Part of a small language model's weights.
Size: 13 layers, width 64, MLP 256 GELU, vocabulary 5941, 1.42M parameters.
Each number is 500 + 25 x the weight over its row's rms, rounded and kept within 0 to 999. Layers, rows and columns count from 0. Numbers have three digits each. The size before them is the row's rms in percent of the matrix's.

# layer 2 MLP up, 256x64, rms 0.118, rows 181-202, columns 0-63
123:520476487482542507546535520515492504549503489520501539498482466455467527496497501506494506478489479497521487467503477501490526485498524490484466475544478462538450495482526573500493464493484495
089:489547466498512518492455492509494498510451500487529506476539529482519508486552535521489481472512490476480474503485493511470531556460531489484501515530427509498544514530490492499497496489523491
103:489491527526480532516506510509450517480495480569476470496525495510493532480476497466505513544458528488504473467492512579502501481498490511479521496435518487486506472486480500497514515488492535
097:472489524519484510506467528465489497484485499547516508452546505520496477509499511518503545564515545491472464453521504527502486523494447505484492500511469465475523498458506503493486478466500524
078:516501463541506515514490504504514498485487490462536533504489503478482525473468463511503534485482535526452542456485505464483502466514544512455495494524493479457501541497459518520503523524500540
096:481504523428520507498510487474461464467503519489503503548493505447516523487493504444533483489469501498527499458474479497472511524475525502497526492493531549529525532480494506484537526503484496
102:496481449488496469523455471509498457518514519519453507550499478456550523482523499497499481501540482523530487483531501474492539529452490469507492462508493502512531510485522501484484522521471530
095:466497483494477507557466448527518505496496498520491527473523497489484490501476513486537484538517501467476517482497522477469519542510533481436468500477477530534514521494555498488541520486507503
117:518490484508515485515462449490517529495457533495517488495484479505521510559499505523525477475494546497481470486505519488500568503517519513477450483458551470485497479538529487508478512501497471
085:517532503512468528471495474534479506501508501518511523524504456510476504474450523495469502527517522510492530532445540475496562517452514467489527492516517476517500489457500458500536506475492509
083:528537494546497487476486511472458515533481532494481474506488484529525517474515471467542522514489511510525505530489456515527525513476488495525546511502459481498513492549484473515495538497444465
091:535509471469508508515524539495503501464507488473514522476498479533505457522532533492456444470489455472497505482522514483469523521462542454502506490509528528539510496492496508545467476499508490
088:540488530519546469490521512510517532467467492519523483569532495535536504479484491489486509510486539509501482489493506479514497502499511460465492491479470453484489474542501512497559516481468465
087:537500453522501478530502529467476450480536460525508523487497482515473511481494466515521485486499506477517520503514504527520482511510503461451506530525524559466512476498518492475446534477501475
100:458534500537461439558519529482481460490512481488468492522515516520513496503519495492525503472492500492542504467496469508495553473477486543509471516464481528482494526528538499479489487502523513
079:480494471476483497476475532539548548452474501526514548465489499505494529483502515490503490474455499519527501490451525502448486517554484501502461530485509520544510495496483507523498506505521479
098:458472519523461441474498506507498460450497499499532530553499519484528499529477474479493497508508503515479543501469503465525549461490508524508539500500512503524481508487477482501549495516484466
110:444485502460506505503496524485483531527460488523496528533499492464537517548481524496495520522489506505469516486471497534501539534498503550483517506468480497490495460485506544483524501509436466
095:525513529514527507472517507433518518533491516532503510504511478513514489487536491546552462507479529536547476497485472496480504494500545479499471459478485480513486533482522455514470493495514470
076:496497491505505538529474507526487456522533488536467499503536516555505547470533483514534474472486491456502503547523540470469524470480496536469478479512474497537535498507510497477499500492509488
118:482502525479483509471468527487512457482511559507519447507525503509497480485499498480527530466534521547477466524500475514451509490494518515511519476482520513447521527537483488473481452496512478
075:498462459543473489446474495479473501516455488530459473505505541495502494490500456521516489541460477508519522480466466521503478539506495534544507480502519485503540529504524510517513520515476499
# layer 2 MLP down (transposed), 256x64, rms 0.117, rows 181-201, columns 0-63
107:516468529504491503496450483495505488491502522476472512527473485541496486512498492460471543474469486499522526469459531498492474555550534483482490480509484506553558497497544511480482503502488503
105:499542504522504471521452460509495494522471501499464511476500519483572530467498512543495468486546477490494467498507482499484517512478497497481464534532470495474503541523480536506543495465512493
101:510468471475492528475478463487582533538515510470472514522463495516495492504537491519522477475545483521496505516491492458512498508525527505508473491508486481504489504488555477513506523475441498
087:506475505493539521484491480547522464484531487467480526507472524502490496486528470493508485461503469504509514528498531435470484511489509489523537501515497529520481460516493495501560464514506436
084:500531510514501499445522490496468497497503510461503505507490553501480486523476461506500529479531468507531483525554481503496464509463503490505488501541474535525534456500494467517549532503453521
115:490497505476485510492493495472514497407505528524500544538485457529508497481513536454517482495480526478532475478443491505498478521462530481502490497510531523501530479513480510491467487484494471
114:537516472515488499558460498446487459480486515535543503501458502454512519454494499481523496506535497537505441485495518514498502485510519458501503522511472508478553532495493512517506493486488515
088:508499557491456510501494547515530456478526491499524476535513497515487504502471503503463495496494491560495486532525467465515500484515504513521492487484517529510447504490452482559485457492487515
106:497489503496510507482513509485503487565524527532533442494500544490461500465517487436550511514478487474527498503494509472498471511524531502506523478540522507502492494435467520509515495520477496
094:474492491486478479511510505521487489523510502524491497506472514479488503508518545519543533484513496474485458471537459508554438505483490548456458543524503537507482513500507509480465541507518483
096:496516504496493489508503468511493545535535495491503509494457481508529434513481541527498498469513490495512520492484491464533524528515479550500436482501531487543471497512463485512465475485537523
098:482517475505493496546508503504513539511538454506465512475495482519531499486517493543500503504461452539535460477478496492487506481482533520526473484530498461545515514510510483516505433471484519
092:515482470499488486453500490491527513501534545495512456501470490514508520484514427491501491479475498541574507494490499479499498538516495465513488494471508489502519538521467495533531510443509502
104:510519536499482455505497491530470504502513461488516539490505507475524527494558486478456496499491476506482521487513549420550474507509485499507462490494473478520502533497518481542529488488509485
108:520510549499505486492497489498488537506514484519483547499511512491491506503535516517482421513503555480430514520545495490524476500482517428463503476517489514515491510504488507496498507530501476
072:499472501535542524524549494509482478525509482465521490534485509540478471490540556515508516499550512486470491486541442513494496499475526483496524471489483527457490523489526500479524500533496480
100:534468466488546535509533472502510503521531548502489492449531478520476478474507494508521526493553491460519444455513490485486436518500498507507474513525493474489510493493496487483494527479499524
112:561469522553483504486475513518506478477488534456520481493487529549496488501494530470494492501515504511442528528505475509543505472499462513467493468490504546516510474515506478535481512470481483
103:510500499545507486430490524498468505509486497512468543500532506516496474496481510519530450525473514463539498499509485526540485497503505450500482485454462475546520542468531482510511503507504499
082:481522516480495471469463510535526502464530507499498490468496458487503506496465576515461487526510474498474540523524525497519499503438501485503491552485523476514484479527470502503518500502486456
104:526498516480497478509514483511514511474511474488485485510468481513491505501476500499472489538487499434525520442508538454541464534509531530501493512503506450517526502483511522506477569541504513